From a checkpoint of a small transformer trained on Wikipedia: rotary positions.
Each number is 128 + 24 x the weight over its row's rms, rounded and kept within 0 to 255. Layers, rows and columns count from 0. Numbers have three digits each. The size before them is the row's rms in percent of the matrix's.

# q: layer 10 attention query, 768x768, rms 0.0763, rows 270-319, columns 256-383
# k: layer 10 attention key, 768x768, rms 0.0759, rows 270-319, columns 256-383
# v: layer 10 attention value, 768x768, rms 0.111, rows 256-258, columns 256-383
# o: layer 10 attention output (transposed), 768x768, rms 0.102, rows 256-257, columns 256-383
q270 077:116158161161148116124155117147146123112143151119170128103147103168116163132128128133145119179106128123121134100151108157124125145133112108155175121133123143082065125118145094144085117173159135122136169078104088125153147148126177138108091158163111131135173148110127096094126091136118117131147125108141118122108100167142155136138105195130103142141126092141094151133132105105142126118128
k270 070:098157153180139101092106067108119159173113080162118149127119109153105112117169098159099157133080135096146142140146172100137123087126098129136124164115124098150146142097133138123131112109135134131139162117106158145112125149105095127143140141114109113103113117168111132124197110099097106107093084128162158113154118114146135153115132181125166073069110138131110148146115125113127137131129
q271 075:176146108153116103150142140128129153133087074161117130153119086162163109140139092130086103131131171183159144167118139094111125157096120100115147142114096109181101104181111091139136124125166143108131129115124139144091119094117140090110129125119153127110100130150084111084113106116131154107146146104156155108120145166118138086105123087128146120138133125078114139098132136140092143130145
k271 072:141138144105100155099092137171110080139101141142111135153153125115078127139109119097126098118162135176093130107149136136087140123087131147146110072135153158122158175158129165097128153151128117120128121131168113115172159131120149119118158154148147138130128151123115167129153138136126156127136132111099155149098141184134146121110134125170129115156144137141163136133128140164116139115107
q272 081:101153055114085115128099092102108107136112080124094143139076130086161129136146150118117121121118118104116154179090116097135085128145163172089101154068156108126167139166152156110119149114115141097156110112155163110133154121154109095150136124094127112136170130165102118166125138150100118142115133122128156132123185071146153082146153101120136136169147117138136160103136144147133141165127
k272 077:164124116134127136134120124155133138124106129098083089162153123153130106138191094101134110130112116126157140077122134170103089155107108108111148111153119177108135114098123118148137123134133092108125194149104143141177098119139149110148135142106168137110145119095111099148145141157128126099167130145112139155107115145144097114167133072085129143134098115130138115160168140121118108124126
q273 074:136118125141122136152145107111097178086148127131176138106127114119090118134119116102141139119153133079128114096150131103104167128105133133126106119157109113109130166106131078149084121131113082150131150136109107129137096150136125163147088108147152131114129114168144110129079175129169106143141126108068129101161107117112124149142129129102128116090117169132130161121142116123120139113088
k273 073:127124117122166141134124101139129103143168170133107134145116171105144163158127120127145176102156132126104153137170085149135109123085107209143153125120135115160115103182068153153119139104141129142116082126116111092112114135110092122153175163118121116137145122103068146132123153153118105143097109117102157151130166114110145124103118117136131138165139059119108102121118147126141130100092
q274 076:156117128095100126154153118148106097073142187120125132144194167127107141151144130124135118188134136147071137085156098135126178123158132119133174129121119131100098157125138136146094103136131171141131160075131094114157119083123146152144131182133145136117099179140110134154099114172111127155153167086118113160138141120121120144121118175147114090137158131137139138127126125190100129146127
k274 076:107099107180113116127122111135090070092129133126148152113144137150136112060149097130107138091117121112117127113157127147100118113150092118160164125087130104138106109101159106160147141115125096162147129159103131152102162170112157121120133119113150135163155112103141111126099155143134158110094140127146092150208161147093141127107134136135076143138103163117107087135114082122121156098122
q275 083:107156126147149108145116141115132138146132107127107098125142118137151100125166125164107113120072134156134178179111114136127096140097133110124119123155135097133128105163126133118201152104105143134146108149148157138098097117119087113127157147094116112128133097145136124119129123138104112124114124097198132137102139153134109106121116077097116119145117147079143149088122151145165162195127
k275 078:148119114167143153138095151082152109105130125106107116123101139122125139101141126138144121109160149157161126163149140109154128085124154114093131172127127097109161160108155114129064180136116157140122129155123133121158101143138142122148161098127106133121149145099108139136094121117114130152122093108135159115153111159132135094155140154143082145110074143114128089153170138140120150118116
q276 082:122077135118143137142158170144087129109133109131128133114129195100103142105130151105184116142144137119101120127116107091133163101144094130193148115152139137160146165153118095133137143107144112127110118106127083150107130144124104182123144121138116101118103141101129124176110149145152135136110107081095116126175110123095112132150150149148110103123161116189137139149095145109136144120139
k276 079:120146140159135150122115112115116173145091153091130116127139185140187087147148119102116132139094112095159159128096127124127077100095092146124156108146097148130095125100141098131121068125128092094141120078168102145184126149145139126153126141104061159112157143144111139144118116122110101122176172159101144156170130131154108098123093136046127105172113120126084111093108133134151130166122
q277 075:136118152142126114164129134160097129127117132147155129119157078137107135126137104116132117127145191111102111137116154119099128138102100125167125168155110125094108118142127114142150149148158090126146135103130132096076115113137106117100100163121140109103122096105145116136104105157138128155116132140147117130133115140131136152119149113164117126087134158172092168136163157107161121087104
k277 079:129144112118126129071118117104129112133113143119142066124102148130143130152074169118141138117112105161116130173083091120085167102135123156140133160166111126134115145163121119124131153114102143124132118141117115137120173140084116137122135091136137140128130096149094152036127131158127131118162115071115089113103129153105170101154142091136142088128138157095095087128102114139115130127136
q278 088:157131112089182152074161128092148092082158147131125156130121126118072141147140135100137144180083085102125105138134099148086125109141149127139120131154123132122118128115116134154126111126119112168142117151087067110152153142123113121134136121157138092121102135112144125167139132106155137106112112103082137146157130126130099148123125154144155093130100108160108133153099119101180117151144
k278 083:101119178162137134130117127162094181140124143158158119130089132153119148105103139119108118138131127055152119111158176145117140122132124089099096104119124100121096136099143119131118097126150164120110103103109125106090109125170087130121150150100104121118127107143147147142135129136158115166091162139149112111130111104148081109095088121101123139113156093145147170120094073132133158126112
q279 079:122165149153164116155103114156114100142121130144110118131136131174126143130150118121119101141112125141114096147125171135103100120152153117114146161131093112140131157155083127115112148117131131122103151099116129115147081130131095128086154196103098167146143145098096134131147100132100113164130153153201122163140125122121141159162140121135144180147142114123155095129123115117106130155129
k279 082:140129137123130150113075119110120149134129094127125150157160119093112166120131145133152175101127130124131127160120117150125178123136080122111147125143148153129116090075161136142131153119094152096157130175103146148171157145100182125131130136141111094151094108134128129104150115132109155134137165108136111107153134130140109100149135102140109105079113173133126183129100120129126074167147
q280 076:174116142132153167121167131114128132129113159113149118171145097155147141138152111131131121140144131137106117157105123140128180093147127085091101101183094137122103163144106144094104129121121152103148137082131121176156136098162127158133121102152133126151125137123134142132145131158071145134162099086129122157129174162115086168141118128118092180120124106064108112118079137146091165128123
k280 076:125105155167155134173163113076162144131136161133106143098145184158126149098105139103107173134118140137124107126152146125106162078169167122096152094102110098079107112115131123105160123151104115159128155152138144129151137096139088106130121100145131115129133122138126167118109113163185122125139126086132111130134099103125156139124110112144148126148116122162143133090131110115117103147086
q281 092:174130109131092163140128083112111142148120085122140160148127110125146120138174121140135172179075088132191096144168163145101135113146133148087132138145137142165111159101118154134174136105111125124121126113151116159105115107142128107110149109099150127149134160168106132182142131109109141122107116131134155125147147137164136122159128095106144164154148135122118172115124103147084149130134
k281 086:118146096175162156139111168150097147127128168131091119149130146104066160137089130143116115137157185110140128152098118123142097094124099128074096120138147144137094096142108082130131122131125146109065116109132126106129087126138147150133159146094127126143130103117103128142074150135123141152154146097158120110137156113133133115182105072143106163143112136121126101127120100118122104140120
q282 085:100133106082140121115139167122135125103149124138138126124166139110103112116119171146122119144115137116141139156126108150140146118108159106142128129073108106132119167123136145124122183070086137175147139146147133099102181146120059130137163105149144100129136087163138124114115121144193149082152126121098151142141140160147118144120129112106133091120129141151158125156137149128144101180145
k282 086:144097107144155132089086094092106146182125122081114190134163137143125150135141075138135119152162140121151119177127127094165116119143095103106106096168148166145132118133109132152211124159134106096137137148124165089152086128116129124128089117107116104153122151106099115157107139155134121116169134147169109140114138118166131131155111127163142154192125123133150124124105140151131099097104
q283 088:118139121067149049124107090160148098116175140102091115138135157145114139133130190116175162127152171111134180115149082138124101153174121147175157119098093098107147124107119104164089152149108132148133144156105046110098080071141102159127144119095137127066132136107094160108133097148096129132157095158130094135127181157101136161102098147111116135148110132112165142107113115167162156167148
k283 087:134159139178146159163149076097115158133103113083118119123144111084122116134175114147160140147142187148190114112134129146158099123098144095161135111151134144147113072131154176108112117143125136132103134131094148131171115123135099141157145134101105099147136113147155158158132121105137117126139110110151127118168112164153127119100096148110109116138077141106147147142167138129112087167140
q284 080:119134067085126127122100137160174131118156154108095119146178143116162093161091104125123144137143140122121111128092126135165115132135127109085159140095112118156134123160127133109124124120079147145119155139211100127096128144156119079122154128141181124120140137139139141078103117157135111120139133129133151121103174146135145147104064177130073144131126111131101177112160111161151125115148
k284 081:151117134123159125163126112099113135107099144102105119128179126122134132137193120160133131145056162163195135076152099121117150157167144127104154116106168180119168126152123132170085113119138196112124165150113123113110080127132162132149145121084140134144139095117133148146091153117150139123147150135146097123141120139130117140153125130137106126103137139117108145153125170174093120134140
q285 088:107099167087157138123169123116117109139144118128146150133099122081099118122125137121131160143164157098136152121120093137132149154131147136165119093144088137100133108119119107135178112160168105141157095136141102160123133139113104153114085115175141106067099124120111061129136172122143125137115153078078165114174173154140110108133125100112113108121141136135121141149109121128167076127121
k285 084:112119111152153087098089136136127167125142146133098111147136139127125128144114114140150125175183121127084149167116158086125110074150114141129105170110098133149119155130141104178101094111136159111113155146137121126118133126118069108167122160127138140119172106098141115137096121109155142098139107123145098149126110120115134130156127163102094148134144113136140127170113134089067156097158
q286 095:109110116122166092112106118101152146086151161205141123124041081145122116124124149117126140099139117110149109130115146164114143085099186158132144101137147123144139123098139106135152133129151125088124119178109141158125144116153070113136107124132115115123119090135125091140122126149123138135128140134113163112160142135111178075132122130127137168111161127103150150143126160126125106145146
k286 084:112099114132107107166127129079089136147164128127135077116097110134091104101136110139123126153107158113142168102152157130067149103138108168102113125129121121123071122168129139126122111082129110155166125121088115122158102087139099145093142100129145125116139155138123131178134148128134109164133132105131099095139117131163121132106132109162133109144129098165105113119111158085108135130121
q287 091:148146110108137080109120115096174171104139142135179163130125122150082133133119119121123197135142130137113115161176119120108113138130111120163162093139133112151180155117116132100098145107122112146120127126120172125143105146108157109146150124158152125107137158142128149139204102112122144146102103157132122153118140146123147120086169137106140129140155145138152125174114185094130158089129
k287 092:134101165131171159130132118123081148127159145101128120119140147107106123115114140134166093152142127114121162127085111173139108136163114124100136110132166144140121082096123147121164109160132154118174123139131138137148106130138126134150102128135127135136124130130080149123105160133100138124203136112146070093132143108116141088145068093156150138111156142131129135091087154126123041155129
q288 090:140120100130127123186116144130144168144118147113102085142171118147134100136125117147143109170108116131107158138129155186128133111101123116109152116095102147136133134136166125145126121131101127128100154117138138158141102124132060129122151137148151136145163129149124127106109130145120125117118142109153119147121128134148115138128099137118094160104115110094095119030163163152104121109124
k288 082:104141108105155166149134114096170122114139098137143155133168175122126154113061143123117147091152146133126114174130136130170088088126128135152124169112157129111113142163160128106159112128140132125128145102152151152106170114123085163140091096129146115108169129141145152143164121084129135127093117125140105127146140120142097092119123143109139144147096095109185091140126117120122142155118
q289 090:092111160078158123142144146132094149121163172120115135125153149145113109127155145134152144128120186104133111137172099178095178151144154139132099096135091095110133098152110102135164153129154156165147131169150123109105158146144111132127112121141103125108109068132115082083144114126101114164165151111156119125126154155136138089112103150082101093106159144147119135143128126148143132135143
k289 087:141152098118150053153124131073112160192151097098095121109105124112083154106114116127129130160120130145134142139101147110092102088142130129117103087137133155151110126100131140136110105094120132133147090123115151145166134095134122132114138088117118159120142146137163133152111157123113095161114134153095126174172152108130145089146128102147129141107087089103105147129118158090113154120178
q290 094:122133115127072148140127093155098125161129133139089125142176156119120103141126161109117109119153129127130191089108098121124104138105128122135122147109139104124137118155108131156138094127111097109146116158112106129115125090126056148118137134128197160097194154123137113122107121136158116147156114151125129103137138175157120173090098111141093121144100119152102117160165133116150153131121
k290 097:148112139184130148117127118083178097128133151127119118139099114124156127106096106098144088147113155122112117157125191118133114119143146130154108151143147108147155173138122127113088129136149132154108168189097143157121110154117158115157123064129112123132115098054114146128120096096137080109123127149144147112143122095132138113161150155113140148144132155159149097176109110161077127134126
q291 094:135136101141132118080103071092183105097160101136114127132098144149105113083118152180164174090110127094119085155131125164113117137090158110139148076106147167099113129105156146139103180126126071176113109132121146145109168165094170116133132109082132141091141087121153133165150144124121126097176160105141094125159132121127119153146066077161160146122113135169159135118117138137130200134115
k291 084:091114144145128146158100116135096127170138105146145103143140114133135181166115129068115068107103165082134091118160159134133135142140120116152055171141119095118077139127141165153133155141104164073119137153142094125110131094136133120084145136089151121083100143131149156136124144101143106146096141146128143175076114079142111138127107128141144123114113113137128099113170101129104124124103
q292 095:146166142133200174122152134128134122122083113119131099118145152154163106122132131126072113111111148134138133154110137153150140107092143098090085113157110106179105117142084132149107159110147120171101171147148134147130183128138094133140140136112110131159134094120104139127094086116079137144117160114164162122099114158139116126112098139104188122124083090126159119121143156104099109135127
k292 092:129133160155102091113163133136120195091149156182129127124110116169125117170116150122140060154138109095116083169122116125117120068145176140134063064145121105149141132106136121082126131093123143129138127149154149131135127142136141097155119111165102132097136142187137147137121106127108062176110176091126085095132140141157134122125156132089131127146136174160120140115110137136158086126146
q293 089:108083135171078153089125114114108115129102125182125150111135125103136134134126136117106114120144152113136053167137104117125112118156138145096155129143170144125116156155147136112112124102127096125144130120083152134116126140107147099115097127131135138108154123132152145115116152102113166128152159114114133154131104134153130150112112097101124135094140114112148110134156124167098129090132
k293 095:150110150169118136159119109136098145112148134118111106113136139124113145113152173106119143096136107156118148134095107139191102158138124127079123094087105136115090129153097134136162169145155075118152109096144075140120160156131150155144157148075133144142167100107104168085118122127103134090151151159103125160108125158131120122102112143144128163125084084151153125146162123098087124156147
q294 104:129131135101157139147097158152120123140119178143138094147131143122124121151129159136124158145125099117115096143130112135158114145154110107070128164125148105151162168122127120120151150139141100109135130091164164106140084120121150129160158124101131128113152148183175132184149149125197118085155086131175070115121104151166110129131136050113113158143150174090113123112105164098147153156142
k294 092:163162134126078087167114108085122152153127119108156113106147099153126151122161129118113120089124155107181091115101158133129136132117156104115072131132119136110092105139166142102133114094071156130091110156113101120147162101144111108107123125123072101154157129138132120111117109120119146112117132110142111122116097137145123104112116091115167104135090150086131130109128091139117113114119
q295 100:105089099149094177144098119166067097139145137131106128127161110131130092115100103159116147145141109139156129149120106124108098122114144121143134146088135104080119172114124160108118124156142132177143108113103130117132140139139165123138127192129089162134145165146119191144141130119101117129087118113105128159122098150095112116133089152154088163127104164123098122132110117141170113137142
k295 103:102153130112142076156127126157124116160095116149141132142105143140128112116136094123130100114143143145112123159161137157128140154129150111176136164134133090139149150102115147120096137150156119140104155142141175091107119140117142184104188125096173140140114179108154114117139114122167140108100117186145136124144138098129142132112070176097116120144165141175103088127115148088153160118102
q296 101:151134130113139105125156146159105132170143141157122075174136129121129134099116106130147142144130099185105100144118118158114140088111121101131155161121125118092170139121124116099078144150110133176136124112143179139098085098114161107177193145167112089098093185142144116149148173124139126113152114128149139152122108073104145137125134128173161125128110181114135124120125119190098181098176
k296 097:138136121155109186177145109154124146115107135112102087134137170126109121102116149117147155143160123151125109114128116139154076132127149130125127138107103134087148144111148149123120109106112148164113105127153126124132160139159154194174109124131135166117153145135146107135082130114129190123123134155090151107124151123103132119127147133146133104133147160117136127095111121145096133156130
q297 112:138101146115132120130139162116103161135111162095112082152072127154116128138171163127104074111159139101130136143133132120101126157158118095125140096092081112119156128146112116091089125131140146115093079110127110116152111108127122153102153123172096123122136158132114128093139136153138117134130096143101106121105125079149099131136167115146115118092166130116117137165171150143126157128120
k297 100:094090112184167116144069113132149088116123103119121117128136140125162118105156139149129137162101089191134106126140144101100153128108138130134116125146129143107132129153173142103145065100124124112144171113122176153069143143039112100154155080175107113174183119137129111160139098108153139110141093114124116141099113139125092102114130122158141126160121139121133099136108152138070152129100
q298 108:097145149144136173135166113123155124110118159102114114162087173155103131138156108127105099075150111072144078115141132108147136093118113110120142120142142097146159099129150152139072104130143094151105083138155176116130133159107119110143119112129130105122096165086101129138154149149179098149145115127147158134158138120141149151105119147171133104109138135126134125112145132148095171094143
k298 100:103101133166165109139151103113092173091128145132127118125110124147106120117127103137128115156150110130095103115128109112137099159118111116129138133149116171154117090121081107146119101129101119104136103133147124118144130121129151158118140122129157085139116126162166120170092142142095090140143128154167053094105139156103138126112117135141153127101096135127100117111079128113155147134152
q299 110:103135168116150100086135127123142151125148152105124150075138127125138134142120147135117158139150126101181111106125130151173100137100148134138186087092135110115122118106153134141133111155122102129135105114137145140134096152113133124126130122117137142139128076094111136151138146163123134133090109159131166137129199160131154127169148118157130126091168150124108150110142129138140116122094
k299 103:114129147113116132121160106077123085162126110137130088142131172134152114139154121133136121116148107116133139111115103137114123094098128152110142162082141146108139149118144118145071125158092112099155112152155116113094105175118137142129151147080123141112121160128129137107138109177126084151065114174115123124144153161156111070118180081115107130093124111120133107140142130149137120092092
q300 113:089149091157151118164113113155145147169147152155147127098104122108131126138117154134085136159094072127113149141118143112119166113135134160113083118104105120111114109169115091101136160135157134127156112094167119123085148127138131082121155152131099154120144140122139103145132151075141143132125146124110115117144121133101157132164101169113115132132113112124169113125106138122202142122127
k300 101:153087149114081109134142122156127112117133096109126144135107119128128117134118113179141149120129126090118108120162143121115131104149120074138102119132146119105119158160096111132108099128131122158089124102109129081136155107124121108131153091173129203161101123169182122156136055076135129115120150135113095150130134158087130159120095121123161131128141118107134098163224126197181125155113
q301 108:108146172129148112176136145116112102153110140098145102100120182149076153091106146185137144146126104152102118150180077115110134121116127151095129110159090147136144144138095119126121156108130112126107105180100134087165137110109114139113129142123099134132145088087116120156131192113123155122121162141132119146156129150165124118112084086131101119138117126098120121144092174123157108117126
k301 103:141107127104128161138137132109184134118063113117176126158150117137116109137119148151097147101093150173137141150121150101119117072109135133137119138138168102128118152126102122112150147168134151111146176140128154120213135141118147145102133165108130148109088170171141102175123064140116095128088070154129125126108119108123144139157139090098122095143135157146098133131126164111097161138138
q302 104:146148139150167116100123149080193096063124132129161089166069150165107122132140099127131169141135153056119101163145109117121103142164162124158134105124126163155116131143130126157097086109134125142140122143158137140112156167113118157167127131142131124121141139118125157131130108172146157137145155111091106105161138135081116126144093170147109104129134146121129112145123133140148084134166
k302 107:160108170093119097101107109101089114140110124159096095148116144156117106142111155139123169159160123100142114127125108137154104151100135141114114127162168167111180137083151131123129125117109134142128155179176136115127140157144120122126140164158189113112130109150089123156113126144125143099159150131115129086180100125104145139110117115149140113129163121137117129120056097138154125148144
q303 124:161175130105100090120141103152100126101117124134118107096132138149089139156149093133126125101148138145113123182174114115110143085081150077132164153100162127130131137101114108095119160141176163135133122132072136101072131164136145126077172113098089153110114155144148165138125135102097109175104142146135143103124143130093147121141116191111106169135135184099134098121098110116129089131121
k303 104:102131149133146128127124137139142137101148139113167144102122143127069115132170141113150133096130162098141141117104126133129143134165091112098149085115131138128174124147112096131178139152095145126127158111171105123161134131105152064088146184102150142134129100107160111146057132142141114122130123139125112122111153101105116123158106099147134094143085139150118096132122139120168139151125
q304 115:128168155058154109092132134090134131106163141130128098168109078115126150114105139106098118106082131139133114106135106122119079125154124103115168088089139164157143112144137092168134150119114102123097138131116136136082128090103155099112121093167137123129119154146123097143125137150141164106107100135138148155119154106125174074134141110125150131119120119110119136115156089122112102154133
k304 106:125111082108145149180080116133158090150160116117153158153130090124139130141148122129142173161176120100096129149135131152128141131117153154140133162094119094152146136154156118096156096089151102135122132096136140164081158108121195090153152139174147126084148161117132136088157155128115098106109105135154068149131118102120170102086132132103167175144132104186139131079126136165150141135141
q305 115:145119126077136064149140108128104141122130131145127130085112111131121138151139120124136124114107186130109131102108113109099090123137100131154123135049123109185179117138119172143117182128133120125118130140133171114118127119158156108124179109174088122132160147117184138210137102087168114120059098109100112153171143097140136152094136128095115122127152095111130121150120166117110130167163
k305 104:109169109094118148124107117143093138120129096110146060106160114113098129139126135090126145131110091117104109140116136160143131152126116105142189099105148151133122081155169118148104183163135118120110135096108145117096133094100128101122136161130159125160158137107138136172149105097130153099153121076107148125171150108133117157120141110143105079121162120137123150081134158138111136126118
q306 119:095103161113140159096169140116091076132116136122080138153074124111131173150160112108139142097144167110115114117162155123129145082111175173123143127085112135087107141149101132130116103083131155144110143125128101137131150121104164197084110095145102129138119130146142117124127110140157095156146150126124119093113093140107120148122174135115117115100113107130124103148176109115158105149112
k306 103:137145155117086195133144183124138091147146120132110137177093100175142150163126122145110120065107140057086117127157130101100103101145160115094098134129110150129144161080119115134121123100105151145138131130145109142093145125154091113139106109117121146113156141152160130105158111138140129154083147129154138129167108151130131153125161170124136117140128111141158087156136110144144134163092
q307 108:127145125116110099098129188108112126158128098158156133118135114102116078119122105123106137117124160131097077146071120128095134066163106200138154108097083123130126152101131092150142100128128163155130103156101086132131120106102076087126077150132162125109148123091109117143138093169147132130086113149113133137065112111143110153134158073156157125162137159144112111123110148189131104123104
k307 101:142105122112083167119129143121107145129162105114165161159146142120112106128122124115120132102147131137105089106145093096122130137074113136133100149137141165157145124144091105157123107112132116124143153150140107143120161150147106152109084140133124077135140149134092116105135160131169150148089138142160111123074098107121116109122095070086169131105129151165148148129125117156097095135090
q308 111:126076092142140126154140157118127061099133117110139096128128110131091156134133155114149094140108128147139102119140130137171135157126101137111139105108169100132138079088115123148127152149103189155171161170114141083126131154065101119118149107112105087129074146125130124174126069113124139135122128122109086122094149117123149174099144103119158143147138138085077107107112122106120114117103
k308 107:109176091167176182095102137087125106119120107077103135137119146173135125163194175119141111119120191131133130156147162176100162180109123135120138146116119164082124141119104122125188167134077170113161160129095129102148118114091122113107158111137094172122105121132137146186131143124146103127077131139090135101138148105169098114089120093121167158150093145102108160114102174140102120125134
q309 116:171094140102104150101132127168126126141185093103162144128175119112142112136175145098138120140154107157126139138118095151129112109165134134086112162120113121117158122135117132140114130135102152147149102145176135098115087136098147099109138137092143122145144097128117106153139164136120121111109169158168152174140090088160137108117084082158122127177154130131103097092144135147158110191155
k309 104:132086125147131086106135144104094155167153112181115112128154152125136119137143136094144137096119118147093127132113148097194132138122158145102139179155125127144159148142102121128131153164103140121102145155142149088107102144122144147099120116122071134122106099146137109168141128086167130132142090093121134118095140114100120150145099147136128114141096154143105138082115141118122111134120
q310 119:109100150145145095117098093145127158120147129132148097140094110116156133140124117123166120173164175135149140126131127161103136140146064126112136129131086100129120152131074133112135105167106122121109150139105083213157138118154124095179166100104111098144140133125113146139107094129104141117126102126159135156087115120115107113152093105134160148122141117141130111110129113127120126138168
k310 110:121121101127133110131089067116150146151155156144102138139130105081162173153132158126130146122109106168115135125096132124137116137096087113114156144114126120118120152148116117129139142105076117101115139139138136130140172126105105063125134049171058143153136128180130154153114120122120107138159121144156160093094110167145140157123082145145158126107110118179141141166075131103129138151165
q311 111:118132112119158156113122152113164119144110165143115107122113146158150151131110111110091123132099173141158114170145177111101134165114139115112126127109115148113149150130129113131155125155138111137114132125114122116077151168138180145116133151135145134107097102153126113121175129157141095106123147125105097155120125120090118081124110143129161127106129122112161151152212126107180135117108
k311 102:119128129114127133131116073131126160112115147190124130116124189147168111103113140109140143138107118155144139114159116061111182171155120158110134130119095138096097141156119118137157152147169135167159133154142148109107176107126128127137146113127092133120180122145189122130150134110145114127149157129077123133161119156136117101108101161146167081141123134116126127127183136120138158103115
q312 113:177091130144151138159137108138151122105178135113131129156131128127135168130110132125158098115122147139123146134128124191145114084117150114144117095165109142097097120154133178144078146132139151083089142153150165138156155099135138144128091113144123116149136114124129071118136156101126127110155141171147170144116171154134150127114135135127144158133127126137099143108129095107127123148108
k312 106:139161163143097125124130093099105139147099156102153136131165104128133153144086155118160100127137097129144135147124150105109132068121145133142115146128152111137104115110157161143113133122156132103111078106164139150154124132154105176126110072201062104124135104122151118145123156124097103093098129139083151107139110116144142123115092142091160098131130094127093118125135122142111118107143
q313 106:061134149138091141175114085154183220144123115096130150146135086139139142131096169100115144123109103163149149125155131145156130155126151112116132115165109134156095092129144113115151136137111114173086138120184102141091102128118106137142160170110118078116126117105154130170121090140093114139151124092146083158179093112133130116145116133119133126107117143129100170095126085149166124165146
k313 097:072131148121137117185141087158134137116114114126098132153117131121107171105114135153102133124119105120149132125088134135120117108132118128112181112091136098105171067105166115143119152103114142154132110118117128116108151129121116096171117127107104098130131142134134154145139149114148131126147146138133119130127108162120143144085116116128104100129130111140138119085111120122145157146099
q314 108:092135080121099108127114144135152125157108174139123141077100148133155117146165114132102156139159177099134096126119115151142103110114112129125133154127159140130083130144107125127143136128162161161145125136148146124120140133096110131090143135145126140147118102113105121146112153105122125135122123121135139169143137105152125145106144115146148096136147141133123121078126126114153138113072
k314 099:122140164121129095147133116166091087120126127119135109124106131111116094143145131086150165109109145121151118129138100064148110033147144090110132139152121110141166122131157130198159113114121151129116122095150146099131165118106130094116125146144130135121137159144148128107112139143159158154114096099100108134116152115144122140115140145149144138106136133115169125118163131121150091141106
q315 113:115117157106174157079131135125182130095130109127137097096130158133147137095125109131120120184147169086101091133124122085104168091086123128127120118131135110119147101122146072127129148145064077157138125182106114150049101128158164143141108158135136116113168139164087132134104139132121152083129124109159167114096108149106108119161107100120144080151135148140109122123100123155130107101124
k315 110:089109165099141101159125129124120128122143086154126083109119198121147128097118137142147136115144142138106130130098096113208116019125112156100172125136111137163113099116143154129112096141124096132139147135134096094151111105100136136125132128083104123139121080152136128128147156133096096130167145143168105106136100118157086150117145153105141087144135146172150128092105095106118132134143
q316 113:109108158139096110136089136095131112114087119093123108060119122114147138079111161123172104199104131135108131159112134134147129161105169160147111130118125103121123117129121120101133143104121114144115149118136089115199128152137073113115123137096123098140135125109136143108166128113108160143182118120129078112125135155110155171157150089125100140121093144093115143128124096188122147167151
k316 108:134110123111096137107117141111154131125106089089117123103129143108130119100077104122131101156177124131140122152115140143114163128128128163108144138123121114123115156125116112134134115147114163118076127132174138181125129136124107091149112094127146118087107134147138130096125116148104133126115094129076119150126128105167143155145120086158168131204126145138152145104140137171132164107143
q317 116:126154139146125101101099126114110113107136125123106185119124108122098116089141145141156148094134122127134132110112075145170093133156125143155119109167134101145130119162169140101180169127104143126127141103073128143196136151125163173126143092123167204118137161127140104140119114141132132165131139108147116107075116124095106152088143165119123118137094095097109152136107117121142137105127
k317 106:089146140176121151130106117132133099137110151090107175124159118127086128091126069125128171134136135151190129109125131160156085108133096135123137105119105127140102108126115113116139135107102115127116124096131131098160119170143156123135122139065113099125145121106066169128128143154144144144152180119179089141152125118090139114086137162114136078111129116133147129168117104145117089124122
q318 108:081100146131154140136122143119160136114124151130145164126104103124098145115134098108133109174149133142098146095131124101110097135163137136154166113115156112126138119147100083110146117110111130177131086110171119138105087174106096144179178163141127124161130166145116168093139132141148123142112113139159116135123141086128142111116122108142108123131099128130127159122106161125129148167117
k318 103:073114125113170136156126154118132156111083161100145141059134151116156115132073139129156153141094125122114142143103105131115097129151123124105170119081143137148147131164167091117110120115103124108162128123135122119138139168103059087132152126144088134121132140111134129128124148136123132112131089089139147141133135125124111096122165122122124102103121131088134124126151104135117084111133
q319 112:161119153116172123115131136097130138111096146132116155109129107129142173129132116097102116111122141111144133122128116168123127132116089107125155122140155111130138137094135121127112087137156089147108107076128135180147137146140152148118122111105131175110137150126125156201110131153113142106103090086117080138147124161115165111152103137119103155098134142145176161150121154137110170165105
k319 108:125151124118165092166142100130120114100180144118124108089144126118090145140129136119136126091140110094128089106154138131105114154136168143130157138121155147134110159113083124171148096071141133125118105122151120156140166144107095146119115090111089135152135165109139117148126175137101104097087119096122126140154096189089148114122121173110110158102148140171082130150125098117121150103155
v256 113:125172165123118118143115134133137129104110109147114105154152136112136102141130191177147122140159148121162145135141164166143106134169132121151148130130083127133127153167148158130118145160144127146132117160142093136107139119104130129147138083147102120155173126126140118102130121066174138137086144116122111163107110142160094121105151109097163173152131121100091131129168134085103071141138
o256 116:118094149142154144119140118137130134137108086114111131109116142096154083121105101089115179097125127143147083118131149143124122097122133104082146116138099116116100097088148105140130160132095156136170083088108156139152150161153159117144136141152100119111130157159165168153135098136159113116097124149129177142131112148119180076153119102113121134090160148157160100155142113121093149105149
v257 127:138152153101057123149102090151124145153134122152132169066124082107138172144159142149147129142141107122164141105140110176131111131122148125127112153202100165109106118137164147101127109129117146136130140132102113113092176143137141090117128104129153144122136094162123121117113165118099188095154081122169137126145138110150102092130096154094092117122100083135121133101123115150156113158130
o257 126:111145172117133157127156128134158133124121165091110146117118120119124157120109131143158099153098126136160135150129155080124130118127162170130080130140137161110111140092114138132125132113106095131111102084139123119122113142111136070123142107097097129179099145121107082124158136106106146132061133157153148158157128108074135090136136158119198114152138127137116157119135157118115101084136
v258 117:133117160128079130145096131091149124113153135069160136149183085134120124124136153136164160126159150124159133132124100150130092111138121091120125128147134110151093092131119162115155150156132117136127092130163157143168117146127138131125119152089128153187187142117134110141129122134152107095063142101136154116136132112116108123103138165076099108123132126128131134141161098129137115170134